config.yaml
norm: "layernorm"
qk_norm: false
attn_scale: 0.177
tie_word_embeddings: true
init_std_up: 0.044
beta2: 0.99
weight_decay: 0.11
lr_head: 0.0175
max_seq_len: 512
doc_mask: false
train_tokens: 85080000
Each number is 128 + 24 x the weight over its row's rms, rounded and kept within 0 to 255. Layers, rows and columns count from 0. The size above them is the row's rms in percent of the matrix's.

# layer 2 MLP down (transposed), 384x96, rms 0.0679, rows 19-54, columns 0-95
size [ 95 102  98  93 100 111 115 104 116  95  90  95  95 111 109  92 105 118 115  90 104  99  97  98  96  91  98  97  92  83  83  96  90 115 102  99]
[[105 112 142 113 146 131 106 121 102  89 123 144 133 159 159 141 120  89 128 119 127 172 134 115  93 155 115  87  94 103 134 146 140  86 113 141 102 107 151 130 114  92 132  89 109  86 168 133 106 173 156 121 119 135 158 162 118 155 132 165 156 121 108 119 149 113 106 104 118 129  83 154 157 160 146 123 138 115 148 167  70 171 162 157 100 145 135 120 151 158 131 119 139 117 137 132]
 [143 126 145 130 109  86 160 150 120 168 129 121 124 166 107 120 123 160 145 136 109 135  80 164 144 107 145 105 149 164 122 166 105 131 106 123 150 123 116  94 165 117 150 134 155  96 104 100 141 104 130 125 156  80 103 112 116 118 133  94 104 133 128 107 100 127 133 147 192  71 188 102  85 134 134 139 139  85 125 129 105 132 153 128 121 130 114 146 145 143 115 148 154  97 121 156]
 [123  93 156 178 117  83 131 152 115  98 126 123 123  87 140 133 122 184 106  98 111 148 122  91  94 111 126  92 122 134 140 146  91 143 141 176 148 111 118 158 145 135 111 154 187 126 121 150 127 117 125 145 126 116 145 112 135 139 137 159 157 147 147  99 132 150  69 149 166  84 167 101 149 113 134 146 143 142 134 122 110 122  85 117 145  99 175 139 110 133 119 125 127 100 102 134]
 [104 134  82 135  84  93 145 145 129 155 119 106  97  71 145 111 110 133 116  96 134 105 142 138 106 160 127 147 147 139 146  85 114 111 166 108  96 162 136 118 127 126 147  78 127 120  65  84 136 106 140 113 156 145 112 151 159 103 160 143 123 124 116 113 123 111 117 174 120 159 140 154 107 130 141 104 136 142 176 138 159 151 119 166 128 144 151 162 137 120 106 122 120 163 161 121]
 [ 73 145  77 106 184 109 133 117 106 157  99 133 165 122 126  99 126 170 142 137 142 101  94 155  78 144 112 128 126 129  95 112  97  88 151 121 125 158 140  89 121 190 108 110 148 136  83 152 155 129 140 132 131 133 115 135 146 125 132 180 108 138 130 103 124 143  78 137 124 141 161 136 134 118 154 100 152 130 160 111 149  93 147 146 109 106 129 111 136 143 129 151 140 127 118 154]
 [ 64  97 135 100 156 132 121 166 169 108 143 149 135 125 111 161 108 105 118  98 126 152 135 131 105 162 157 112 132 136  99 140 115 129 149 140 116  91 119 137 145 144 126 154 108 154  78 107  76 137 114 145 157 157 123 154 128 122 115 111 119 138 130 107 144 139  95 114 148 142 117 144 156  89 183 133  90 132 153 149 129 105 102 140 141 158 124 104  82 124 156 127 146  86 109 184]
 [110 110 120 147 190 135 120 151 143 106 129 153 130 176 101 144 137 125 163 124 120 129  89 164  99 137 125 114  90 197 100 101  91 107  87  98 106 106 161 147 168 124  85 136 126 101 143 154  97 156 166 103  94 152 142 117 119 128 161 122  99 152 130 131  91 132 136 139 127 112 163 116 138 119 178 144 100 122 107 141 127 142 148 149  95 147 144 131 128 132 121 122 133 125 126  92]
 [134  92 142 155 141 133 115 136 121 112 147 155 150 113  98 107 173 129 111 142 148 162 104 142  96 111  92 126 108 154 141 102 134 102  55 166 122 102 154 119 124  72 104  98 124 162 115 134 150 138 152 153 102 153 169 111 101 138 149 126 146 136 135 182 127 110 122 151 143 102 119 129 175 120 111 149 143 150 119 147 139  53 116 127 146 101  95 100 134 120 141 136 129 116 126 125]
 [141 154 163 104 140 129 141 139 150 155  77  98 127 135 123  84  97 110 138 141  69 157 127 160  62 117 135 134 118 162 129  73  93 127 109 160 134 132 126 131 111 177 128 120 110 116 150 140 133 115 138  92 167 136 106 112 125 133 137 136 123 110 127 140 141 164  66 118 154 125 149 122 120 100 154 159 123 133 113 159 166  97 158 168 136 120 135 147 109 143 104  91 110 133 121 129]
 [122 145 103 111  81 131 139 136 109 189 126  79  94 126  99 111 104 111 147  98 118 142 105 148 183 106 119 141 131 139 149 160 118 158  83 137 164 124 176 148 112 152 126  95 162  88  99 109 134 140 134 112 150 113 123 123 134 118 122 140 111 152 136  98 120 143 115 109 141 164 169  97 159 112 117 150 130 141 144 132 152  56 110 144 148 122 138 124 115 108 155 163 154 135 110 118]
 [148 132 104 142 128 122 124 148 101 145 107 123 137 115 135 145 123 149 106 149  93 154 115 133  98  88  91 143 137 177 100 129 114 124 100 103 151 130 139 150 137 139  94 120 143 118 108 143 151 133 132 126 168 142 157 120 138 137 132 124 117 150 132 110 114 125  97 105 112  89 131 105 192 163 175 124 143 129 136 111  76 115 144 222 103 115 154 121  90  88 153 122 161 106 120 143]
 [147 146 135 141 141  93 119 146 100 147 140 138  94 104 163 142 170 107  98 138 136 148  63 145 118 144 124 110 114 148  99  88 128 132 127 104 117 112 110  82 118 135 153 134 141 118 130  77 132 116 124 115  98 128 110 162  96 129 181 130  82 154  97 148 111 131  99 119 132 123 167 145 155 123 149  84 126 128 159 113  97 141 137 158 148 133 128 150 152 145 165 105 125 111 194 150]
 [144 125  87 121 141 128 116  89 114 120 125 129 125 116 109 109 100 146 117 109 144 107 112 137 113 171  68 123 123 147 120 114 166 165 121 114 120 123 120 154 109 149 122 115 150 118 143 155 138  96 136  67 141 163 154 121 155  91 150  92 136  85 127 153 138 161 136 128 139  93  88 147 109  96 150 168 137 159 143 114 126  63 156  98 174 143 154 141 154 142 139 106 149 104 132 150]
 [114 128 153 169 124 149  91 138 143 160 110 130 143 101 117 110 144 154 126 122 116 154 111 122 131 118  88 121 138 175 120 168 127 145 109 116 163 119 122 142 144 143 128 109 108 115 107 138 137  88 137 106  98 126  97 104 165 158 136 148 134 129 143  62 119 167  90 136 140 122 150 116  93 133 187 169 101 128 158 126  98 119 156 179 150  98  96 104 113 120 158 115 121 117  75 133]
 [122 116  82 137 173 135 117 123 115 109 127 147 162 131 112  70 103  97 103 143 123  82  90 132 137 103 126  95 149 108  94  83 105 129 149 114 113 187 166 154 121 110 144 155 112 124 144 102 142 140 128 146 125 166 118 146  93 198 145 164 163 117 119 111 129 164 143 131 160 130 107 111 123 157 137 132 148 129 117 160 153 125 119 157 151 122 132 117 135  95 120 120 143 105  92 127]
 [126  65 167 124 143  87 115 147  97 113 135 174 137  89 140 112 117 108 129 123  66 188 142 123 190 126 125 136 108 126 107 144 142 128 136 125 131 113 145 136 135 118 103 171 113 106 138  99 122 109 135  95 117 155  99 144 146 175 137 154 129 126 110 153 127 100 135 147  90 123 146 120 160 151 114 105 156 103 128 153 149 131 133 130  87 159 106 112 111 124 169 141 111 114 172 132]
 [132 141 139 113 102 184 111 143 147 124 131 150 108 150 120 121 136 100 138 132  96 154  93 175  82 140 126 145 138 195 137  96 117 134 125  64  91 136 116 169 110 161 109 104  96 143  88 149 125 117 127  97 132 132 156 177 110 112 147 128 127 138 133 115 129 136  85 109 114 102 155 136 142 168 140 144  91 127 124 138 110 151 143 136  81 116 118 146 169 114 142 133 117 143  89 140]
 [112 108  85 140 137 109 154 109 131 100  83 150 135 153 103 133  70 110 135 178 114 155 116 130 141 114  96  99 147 131 155  77 150 139 185 104 130 170 129 139 153 119 120 167 140 122 118 135 137 131 129 101  99  93  81 116 142 123 124 127 177 120 108 151 103 107 139 166 157 141 153 109 143 110 149  96 161 145 138 142 126 148 112  93 132 121 166  93 126 116 101 133 163 112 142 118]
 [ 96 146 155 118 138 144 140 119 160 134 123 117 131 115 171 181 167 144 147 123  78 136 123 115 168 117 126 117 124 162 124 122 153 134  81 124 171 115 110 130 116 138 133  87  85 124 121 138 100  99 108  76 115 159 149 108 104 128 178 155 109 157 125  91 117 135 151  79 127 145 150 126 132 120 191 146 136 118 118 126 128 141 141 151 120 144  95 146  84 121  99  99 132 145  99 113]
 [175 137 181  95 121 111 126 146 120 120 133 154 101 139  87 124 181 124 118 164 190 148  93 147 100 118 107 129  93 137  77 126 118 124 122  89 161 120 135 104 153 157 113  93 129 127 156  94 113 133 111 133 123 122 117 139 143 160  97 158 116 120 114 107 119 145 128  91 139 139 100 108 138 176 171  96 180 134 136 149 109 123 148  90 120 134  87 117 125 126 138 127 145 128 133 151]
 [108 140  99 143  88 107 107 155 128 198 133 123 125 132 139  90 135 126 105 104 125 182  98 123  51 145 110 110 100 141 131 136 125 130 128 121 176 155 155 125 130 161  87 108  81 115 149 131 140  90 124 132 127 125 159 149 151 146 120 145 149 143 164 106 154 133  58 128 152 137 170 134 112 124 102 124 173 118 142 146 136 109 116 136 122 111 141 138 124 125 146 119 119 105 139 105]
 [170 102 146 118 143 134 127 122 138 173 130 160  94 113 143 105 118 137 131 124 164 115 127 123 124 151 126 140  94 131 162 154 140 120  94 130 133 136 151  76 138 136 142 108 139 114 144 117  91 145 106 107 111 135 135 132 165  86 110 116 116 125 107 135  98  75 134 142 149 106 125 130  67 126 155  96 152 210 121 131 147  91 128 160 136 118 195 125 162  99 119 119 103 131 117 141]
 [ 77 102 139  82 132 149 152 121 139 158 137 131 123 124 123 126 137 108 124 108 156  95 110 161 147 108 138 133 128 155  82 104 154 145  98 182 176 131 119  87 119 155  90 132 133 129  58 130 141 144  95 156 113 149 125  99 117 109 135 128 140 159 143 114 127 166 117 123 134 153 120 114 106 165 157 148 103  89 168  97 105 116 150 123 109 133 134 107 161 137 138 126 164 115  91 155]
 [120 123 120  95  95 109 129  98 153 111 126 138 129 120 140 151 114 116 152  88 136 104 154 108 159 120 147 144 123 179 137 142  88 122 143 116 126 131 110 133  93 129  85 129 129 114  60 146 135 127 167  99 151  84 142 122 142 185 160 105 159 177 141 152 129 138 159 105 140 122 132 128 142 157 165 176 153 129 112  73 138 108 140 125  95  99 163 105 146 118 128 122 141 131 115 104]
 [130 135 112 126 148 110 106 144 110 106 155 102 112 146 127 169 152 143 120 109 131 135 105  85 117 138 143 143 123 174 146 145 119 130 109 126 136  76 136 108 175 161  95  94 167 103 113 196  95 145 132 158  96 131 102 136 124 157 104  95 166 149  87 121 130 138 134 146 104  86 128 117 111 114 145 129 131 156 114 185 120  81 147 123 125 127 139  97 114 128  94 154 171 135 139 132]
 [117 115 112 112 112 161 143 117 166 126 151 103 105 114 181  99  84  78 103  80 138 145 155 135  99 127 124 133 137 151  95 141  96 143 166 119 171 112 141 127 105  99 121 153 142 139 141  87 115 176  91 140 147 145  98 150 121 120 154 141 147 107 124 135 131 136 102 172  94 119 147 168 155 124 121 138 101 148 130 150 153  97 116 149 104 124 148 137  74 142 129 109 141 139 173 131]
 [ 84 124 142  76 133 133 126 112  77 150 156 140 104 113 121 106  64 159 173 122 103 158  87 130  95 106  92 160 160 152  94 115 103 132 123 133 128 104 136 133 122 113 108 105 133 142 127 153 123 123 148 137 170 145 138 113 147 146 132 113 185 138 143 105 111 124 137 124 128 115 127 138 165 145 114 160 143 124 156 163 121 183 129 109 122 102 140 129 137 112 157 167 162 111  91 103]
 [138 142  89 116  37 119 141 123 116 162 123  80 104 129 132 108 125 127 140 128 152 135 140 143 173 130 125 120 117 120 129 157 128 159 105 151 141 140 200 133 157 143 118 119 186 106 106 118 116 147 117 127 159  98 149 148 122  94 131 129 122 130 130 130 141 135 102  95 158 142 125 129 142 125 139 138 134 131 134 118 166  54  73 148 132 112 135 115 124 109 136 138 166 113  94 119]
 [120 144 159 127  92 104 145 181 123 136 139 117 149 101 110 136 121 122 132  99 142 116 130 135 131 127  75 125  93  63 108 109 137 136 136 119 180 161 113 120 132  73 109 127 143 133 128 129 112 147 111 163 152 112 113 135 109 119 117  90 153 155 101  98 101 135  77 127 172 131 107 120 121 147 160 153 142 134 124 144 137 114 110 152 117  98 160 110 120 151 167 118 176 188 147 144]
 [151 133 118  64  97 143 153 111 104 151 128 140 123 130 123 144 140 168  67 121 131 118 110 142 127  97 200 120 137 127  97 112 122 120 113 109 145 147 139 166 108 114 163 113 129 158  98  48 114 139 138 125 143 155 129 129 153 116 118 133 145 118 120 125 117 152  95 157 130 114 137 133 125 102 133  99 115 160 165 122 139  92 157 121 174 115 121 135 143 145 177 168 106 125 136 103]
 [155  92 134 159 152 150 117 124  92 128  87 126 115 129 165  87 121 123 127 101 117  82 186 124 154 146 144 147 122 156 105 109 125 160 125 165 164 147 153 123 131 104 125  70 164 152 105  83  88 160 123 124 121 108 134 102 116 123 174  97 136 118  93 118 115 134 124 116 105 104 117  94 168 158 165 105 120 160 158 138 148 122 129 145 131 149 123 124 144 113 156 139 133 116 135 167]
 [131 138 120 176 124 122 162 151 157 145 130 126 144 115 139 174 110 134 141 103 131 147 154 103 118 154 188  99 116 148 120 153 109 103 108 150  89 130 153 121  82 157 139 130 119 129 160 190  95 139 122 107 123 139 143 147 145 147 113 127 116 168 137 162 111 104 124 113 133  79 130 130 161 115 124 155 145 109 102  94 143 128 122 139  91  73 103 114 114 140  93 131  96 122 150  74]
 [102 176 142 170 120 129 110 149 150 133 114 147 150 109 126 139  96  73 126 123  85 144 182 116 158 162 146 128 143 111 150 151 100 135  98  89 105  99 104 154 153 135 123 166 133 126 127 143 152  90 159 140 144 149 125 141 118 143 101 137 127 122  57 112 148 135 134 101 113 143 103 148 116 116 124 115  94 132 117 116 149 179  87 132 126 158 110 166 126 110  85 129 130 122 165 122]
 [140 120 138 129 160 122 100 162 130 144 138 135 109  90 197 127 134 126 113 117 111 157  62 126 162 139 109 108 135 125 126  78 145 132 150 119 126 168 132 107 122 144 122 152 142 113 114 121 140 133 120  97 106  83 104 187 129 104 128  92 124 126 174 152 130 126 152 157 107 106 182  99  92 121  97 168 115 117 126 132 121 162 176  98 135 135 144 121 106 131 142 122 129 130  85 139]
 [144 112 137 120  92  81 143 103 136 154 135 106 117 124 109 156 123 144  81  99 158 125 130 111 143 124 162 137 108 108 104 112 105 133 125 112 138 163  87 151 122 104 120 123 141 141 112 102 156 136  72 124 118 152 119 160 156 166 152 120 141  72  85 128 120 166 153 130 177 107 188 143 126 128  95 126 123 121 139 151 115 123 110 137 133 114 123 152 202 151 120 139 101 124 147 151]
 [137 133  80 129 105  96 149 122  96 109 122 141 131 132 173 120  98 125 130 117 193 155 134 116 130 150 127 142 145 130 119 153 142 118 109 120 138  83 129 166 174 114 133 126 153  96 162  98 103 145  77 122 156 144 131 145 161 149 124 110 122 107 103 131  93  97 108 115 161 113 120 145 142 154 161 131 137 160 133 174 106 119 100 160 104 122 154 138 128 126 125  78  78  99 168 141]]
# layer 2 MLP up, 384x96, rms 0.0878, rows 20-55, columns 0-95
size [103  96 102  94 105 108 106 109  82  96  90  90  99  99  97  99 115 110  85  92  99  91  95  90 102  87  86  98  97  89 105  95 113  95 103  98]
[[117 155 164 116 120 138 123 126 140 112 127 131 136 100 189 151 108 131 130 103 158  91 138 127 111 155  95 143 132 109 120 128 134 123 121  80 123 139 111 134 111 173 142 115 115 181 128 149  91 159 196 135  98 117  94 139 132  73 118 147 117 116 163 139 162 139 136  86 114 141 137 148 178 105 110  99  74 149 126 134 137 105 130 103 141 178 111 145 158 122 114 129 140 114 139 122]
 [116 146  85 142 134 122 141 111 118 101 102 152 128 150 124 126 142 125 169 146 177 120 126 129 136 152 122 112 159 107 166 142  81 124  99 132 122 114  71 156 146 139 142 111 107 166 185  91 133 155 137  64 111 119 126 143 150 125 101 121 133 122 122 140 137 154 131 120 102 159 163  83 172 151  68 131 131 136 100  90 141 124 101 101 140 130 108 140 131 119 120 115 107 143 156  96]
 [ 91 138 148 188 152 123 133 146 149 133 129 138 151 205 128 145 106 170 114 163 108 138 149  96 104 107 133 145 167 145 132 162  96 114 133 114 127 123 143 135 121 111 121 129 120  96 154 153  89 134 123 123  99 100 162 148 161 116  73 144 139 145 129 134 137 110 155 128 145 130 136  96 159 112 128 125 107  61 137 134 124 110 123  81 113 160 157 174 131 107 102 115 111 120 132 118]
 [160 161 168 177 136 156 118 118 151 111 117 120 124 108 111 135 141  97 129 130 105 161 194 102 110 106 142 170 124 121 125 195 118 153 146 113 136  73  79 109 113 138 135 150 117 136 140  72 137 119 137  99 144 156 124 122 141 147  96 148 158 128  82 144 126 151 161 148 115 120  99 140 143  89 117 116 102 138  93 106 132 130 130 122 137 146 115 112 152  97  96 118 123 155 148 118]
 [ 92 110 149 103 131 110 100 138 143  85 125 124 106 152 106 127 151 112  92 156  97 136 182 136 160 150 130 130 152 127 137 159 149 121 160 149 119  90 114 130 130 124 155 149 102 125 133 125 106 111 154 154 134 162 129 161 151 163 112 122 122 128 105 138 145 176 156 128 123 105  89 108 113  67 104 143  91 162 138 141 128 118 116 132  79 155 118 118  83 124  83 170 121  90 139 156]
 [ 96 145 163 101 129 106 137 141 151  81 110 105 104 149 103 116  89 165 119 143 149 135 191 171 117 133 146  89 145 138 154 136 144 127 130 131 147 126  69 111 122 105 114 133  76 135 133 122 141 100 137 134 140 110 113  82 157  89  81 145 116 126 109 138 118 131 154 161 165 160  79 131 117 112 109 131  92 137 113 117 122 154 145 146 160 138 153 163 144 159 104 126 117 118 120 112]
 [ 95 149 151 160 212 132 136 123 145 111  94 120 119 139 148 132 128 154 137 110 135 152 106 144 128 126 142 141 125  78 165 155  97 106 136 144 125 160 147 109 108 106 117 109 118 121 125 167 138 113 168 110 138 159 154 146 153 137 154 158 110 104 134  95 138 110 125 114 111  85  83 153 120  66 141 109 100 159  88  98 130 158 129 124 124 154 136 134  97 134  97 155 109 132 117  99]
 [ 94 144 160 149 133 153 124  94 150 141 132  95 152 142 117 142 149 143 161 136 149 108 127 165 116 154 151 116 156 129 110 130  63 106  95 134 130  82 109 109 109 154 139 112 115 106 123 163 134 136 123 141 113 113 119 157 161 167 155 176 105 119 110 149 151 176 142 125 119 146  91 132 102 146 119 144  98 144  72 114  87 127 109  91 133 174 129 120 139 153  87 108 125 150 135  96]
 [111 104 151 133 147 127 127 150 113 107 149 205 138 134 140 126 168 138 119 140 170 129 124  84 114 152 133 108 132 149 130 110 124 101 153 115 125  75  49 133 145 111 149 159 108 166 135 126  97 148 133 138  92 168 120 146 150 123 147 142 131 112 106 122 112 134 119 102 115 128  93 119  83 122 124 110 101 134  99  83 135 181 132 134 120 170 130 155 147 139 141  97 116 130 161 123]
 [132 164  91 112 112 143 123 165 140 121 158  97 146 143 159 109  86 162 138 157 182 118 133 124 136 150 159 139 147  67 115 114 135 121 131 123 156 121 109 148  89 157 128 118 142 161 157  92 157 120 129 126  97 117 113  93 120 151  92 170 146 109 123  90 152 154 148 105 125 157 101 112 158 115 136 135 115 101  87  69 137 141 124 132 132 162 141 136 137 152 118 126 134  90 106  96]
 [152 147 117 135 120 138 107 156 180 111 111 114 132 166  91  92 120 137 108 106 101 116 168 104 122 114 124 104 118 142 107 112 120 115 142  92 148 118 158  96 134 108  92 138 148 129 175 137  87 104 148 148 121 160 111 139 141 135 134 147 128 127 152 113 179 135 176 143  90 141 108  78 152 135 103 141 134 113  58 122 104 113 142 117 119 120 139 200 142 119 121 103 116 102 131 129]
 [106 135 147 122 115 104 128 122 138 146 146 155 164 111 185 129 143 152 120 145 167 108 114 134 125 116 141 122 150 145 142 147 104  89 123 145 102  63  85 114 138  93 136 132 140 122 115 131 123  96 115 139 115 106 102 125 127 148 151 153 158 114 168 164 134  78 123 122  94 172 143 150  75 116 138  72 121 109 125 129 119 180 114 159 113 142 153 133 116 127 105 146 103 119  96  82]
 [124 114  82 154  84 137 131  83 135 114 136 106 168 143 129 129 120  94 174  99 149 101 108 136 123 159 119 113 154 146 114 126 162 111 157 117 111 153  91 125 172 139  99 138 121 152 153 135 103 160 146  91  81 118 142  93 150 116 163 137 137 134 150 114 135 135 164 126 109 161 117 136 136 110 143 101 125 104  94 144 157 147 104  80 150 153 143 159 124  98  79 101 134 170 131 124]
 [123 143 173 120 126 119  68 160 149 128 100 105 111 124 135 176 130 107 123 128  78 143 146 133 129 133 156 143 112 117 160 196 126 163 117 168  94 101 119  92 124 152  98 105 150 138 126 175 117 144 141  95 130 130 111  72 137 114 124 127  71 107 168 123 116 121 133 121 124 136 120 155 132  91 105 120 133 131 133  92 136 128 148 147 154 117 152 151 169 123 103 139 103 157 126 110]
 [111 107 160 116 161  84 125 139 156 144 112 140 137  95 148 142 127  87 126 143 112 133 144 108 159 138 129 161 141 103 151 164 159 113 149  69 101  96 115 132  99 134 140 168  95 154  79 114 136 135 169 186  92 124 130 133 114 167 127 128 103 120  91 123 163 147 156 148 165 129 116 133 109  87 109 128 158 119 136 118 129 116 105  85 152 148 113 115 170 126 111 102 109 121 114 132]
 [123 131 138 129 144 155 152 143 117 104 182  97 120 113 120 134 104 119 148 105 148  88 106 122 144 140 157  72 150 137 112 116 143 128 133 103 136 107  77 114 117 115 100 159 166 135 152 158 154 118 129 176 125  92 161  64 145 131 126 125 113 125 135 156 148 186 175 121 138 137 100 136 113 125 120 126 125 130  81 114 147 139  92 150 168 157 146 130 146 120  92 134 101 124 106  96]
 [123 151 137 131 121 134 165  95 137  97  82 145  97 154 124 112 146 109 132 158 110 104 150 135 149 102 144 106 153 130 164 145 125 173 141 158  84 128 118 127 177 106 171 167 123 168 103 145 133 126 142 126  79  91 122 134 122 142  94 144 169 123 106  83 149 135 169 109 102 143 135 104 168 133 123 123 177 141 125 119 130 161 111 110 138 123 139 108  97 103  95  97 130  95 116 111]
 [115 152 122  87 105 135 149  90 137 133 153 134 147 147 135 120 182 125 132 144 144 114 109 138 131 154 126 126 138 101 115 122  99 108 130 123 153 117 107  73 127  79  97 123 107 154 120 139 138  99 136 113 139 134 141  94 168 126 128 165 152 161 160 102 130 175 165 122 120 141  84 111 162  83 149 144  96  95  77 144 129 153  99  86 131 153 110 169 108 135 107 123  91 143 128 107]
 [140 112  83 171 140 170  99 129 155  93 118 140 136  83 140 134  68 119 139 124 153 114 153  96 136 104 166 106 162 145 140 121 149 106 128 103 100 139 117 110 143  87 120 135 135 159 105 151 120 119 125 167 147 120 139 163  91 132 142 109 159 136 118 142 144  86 160  97 136 132 101 167 141  91 102 179 128 150 117  77 144 120 135  88 118 128 156 130 136 152 116  97 134 148 135 120]
 [138 133 113 101 162 143 121 114 135  76  89 141 153 142 113 104 110 112 170 124  99 122 182 111 112 142 108 137 137 142 118 144 126 109 120 155 147 138 106 161 122 121 117 182 170  94 144 117 130 151 127 113 123 120  99 127 157 112 150 158  87 138 115 115 125 120 151 139 141 126  87 146 131 145 147 105  93 102  97 137 138 152 120 101 139 152  93 139 148 111 116  87 166 208  88 135]
 [104 102 149 127 120  87 129 130 135 145 141 156 161 177 151 137  98 144 131 118 131 113 153 158 155 113 119 106 116 148 129 113 124 114 132 122 125 103 141 135 111 132 100 146 122 132 111 153 153  78 166 163  92  95 130 151  95  75 101 122 139 151 163 109 128 163 107 146 125 144 124 128 131 166 131  96 116  75 119 159 101 188 143  80 147 159  99 117 111  77 117 132 132 131  99 144]
 [139 168 128 146 131 129 131 168 102 111 139  89 129 121 115 155 158 157 114 131 129  81 153  87 133 165 169 124  99 100 128 139 117 160 135 125  96 142 100 127 136 143 113 118 116 151 211 154 124 151 120 101 140 121 122 151 139 130 140 161  99  81 107 109 125  51 109  93 121 118 107 118 123 145  93 154 141 155 103 121 128 141 145 132 105 109 116 123 113 137 109 120  87 149 144 101]
 [108 114 118 121 119 149 137 158 146 118 160 123 110 180 100 131 136 102 130 146 159 146 117 100 154  95 142  80 175 129 135 159 141 171 125 127  93 133  80 124 148 101 100 111 121 168 136 143 171 115 129 159 121 124 118 136 151 117  78 146 113 120  94 110 134 100 158 105 115 153 116 122 138  85 153 149 121 136 100  74 123 138 119 146 149 157  98 165 130 131 119 161  87 116  94 107]
 [106 134 141 137 140 133 154  96 131  88 107 155 158 122 148 129 169 105 104 177 142 135 166 145 160 138  79  63 144 146 102 126 109  89 104 119 112 133  71 106 145 145 149 139 129 152 127 115 141  75 159  86 121 134 118 153 146 117 118 145 120 142 134 128 127 106 129 111 183 142 128 132 144 119 119 123 154 100 112 111 130 149 135 147  99 150 105 151 149  77 117 155 101 171 137 136]
 [132 143 161  97 154 151  95 139 147 110 105 147 165 136 130 139  92 133 124 122 100 136 156  83 169 113 108 154  87 152 105 164 108 140 135  95 114 101 167 126 125 139 153 113 125 140  96 120 117 115 117 137  78 115 182 138 133 151 116  90 134 129 113 133 125 163 178 144 136  87 123 101 111 110 112 133 151 157 113 128 177 182 146 134 103 111 141 139  87 132 115 174 114 113 141 130]
 [147 131 122 148 151 135  99 130 149 123 110  99 175 106 153 139 164 116  79 153 166  90 133 114 138 203 168 158 120 115 115 150 128 110 124 126 116 135 138 141 125 132 106 134 155 132  84 149 152 130 125 100  88 111  89  83 124 129 114 189 142 152  84 137 149 121 105 114 109 116 106 149 132 108 149  84 163 145 119 106 145  90 101 131 164 119 114 135 132 104 123 127 108 145 122 149]
 [ 94 135 155 136 151 143 144 189 100  96 146 170 152 114 144 146 135 132  93 145 133 116  97 111 119 115 128 111 172 112 141  99  82 129 147 120 140  71  92 112 115 144 161 153 100 120 152 107 130 143 135 160 125 140 119 156 144 130 133 113 125 108 121 124 135 122 119 143 122 108  98 128 101 117 106 107 110  99 120 100  87 174 194 127 144 172 130 148  98 113 132  90 105 117 148  83]
 [102 146 104 117 108 111  90 130 151 120 127 131 132 123 108 169 115 126 126 166  90 157 110 163 146  94 115 110 133 126 106 195 109  99 149 123 110 100 173 128 159 177 152 131 126 100 133 114 162 102 138 136 156 134 182 115 105 130 107 132 135 113 119 121 141 123 131 144 112  84 104 108 129 117 151 157  75 118 123 124 165 166 116  92 140 142 137 180  81 137 127 137  95 123 110 131]
 [126 132 132 195 109 145 146 129 160 128 140 164 133 142 141 124 123 126 129 149 142  96 179 124 123 117 158 157 116 136 129 163 133 132 140 127  93 149 101  88 148 141 107 122 126 126 135 177 103  79 170 130  74 112 127 112  97 154 124 151 128 105 154 100 196  92 113 116 100  96 122 138 157 109 117 122 123 141  85 138  99 169 129  90 114 158 129 133 145 113 126 102 122  94 121 132]
 [142 122 148 110 117 123 123 112 111 122 136 120 123 126 147 144 113 138 116 199 133 105 189 130 174 133 144 165  94 119 141 142 137 171 138 146 105 100 128 150 116 132 176 141 137 145 181 122  83 105 147 142 117 127 143 148 159 138 142  79 137  83 130 119 125 146 127  61 111 121  91 110 126 144 112 164 129 122  94 168 118 154 149 143 120 134 119 135 117 121 125 139  96  73 105 132]
 [ 91 136 106 112 131 130 146 136 158 116  73 137 117 161 147 157 107 111 165 150 137 130 177 143 141 119 172 101 135 103 132 130 128 119 103 116 103 129 115 128 121 137 158 108  91 157 160 111 147 127 127 134 103 145 113 163 160  91 104 108  85 149 163 128 163  80 121 122 122 153 109  87 153 124 112 119  93 131  92 102 140 151 146 128 163 159  75 160 143 130 115 106  85 107 117 113]
 [108 170  98 138 121 142 155 107 151 118  99 141 117 133 157 153 115  78 100 150 102 123 171  79 163 150 147 118 144 153 129 159 134 119 123  98  94 110 100 153 142 131 150 165 140 108 134 105 131  78 144 164 123 109 138 158 107 117 118 149 110 148  98 100 124 150 155 119  76 158  61 117 128 103 137 128 134 144 110 129 143 134 112 118 141 166 149 158 114 139 112 100 119  79 120 108]
 [106 146 150 102 156 169 131 133 134 166 159 118 120 148 129 131  99 154 128 144 125 134 115 132 194 115  95 102 161 142 120 128 150 172 130  84  91 152 129 119 169 160 118 160 102 166 110 153 161  96 124 123 125 129 143 125 125 129 118  96 136 116 132 123 155 112 150 129  58 126 152 103 119 143 127 160 104 118  98 100 121 153 109  82 160 141 116 126  89 158 109  87 102 121 133 138]
 [120 137 136 190 130 166 122 135 145 122 135 166 171  89 128 146 155 133 141 141 105  77 113 151 122 129 102 146 120 149 133 131 139 150 108  88 120 163 129 106  97 164  98 124 103 147 102 149  63 112 190 156 116 111 122  92 112 115 115 116 113 180 151 123 153 101 100 120 122 118 124 136 113 104 119 131 134 137 129 138 106  97 138 102 131 107 113 154  77 128 119 145 142 160 117  90]
 [115 154 116 123 192 126 128 109 119 107  84 159 173 120 176 134 155 134 122 121  92 122 144 133 141 117 151 121 111 108 141 165 112 121 149 120 148 148 109 149 161 155 151 125 115 104  99 110 152  91 152 157 107  88 125 136  95 138 126 114 123 173 139 121  98 167 166 140 153 157 123 102 126 132 128 106 189 120 119 124 124 134 115  88 100 176 132 129  91 111 104 125 145 134  80 112]
 [115 159 143 100 152  89  63  74 150 121 127 143 136 105  82  89 128 128  73 167 118 100 149 127 132 136 105 125 173 117 184 148 112 101 143 154 124 110 144  96 130 131 132 139 167 125 109 158 116 131 137 133 133 144 110 144 133 159 120 140 143 153  86 147 145 156 176 147 129 127 106 131 135 117 134 134 111 139 116 105 170  87 147 145 121 140  90 150 109 128 100 157 159 113 140 114]]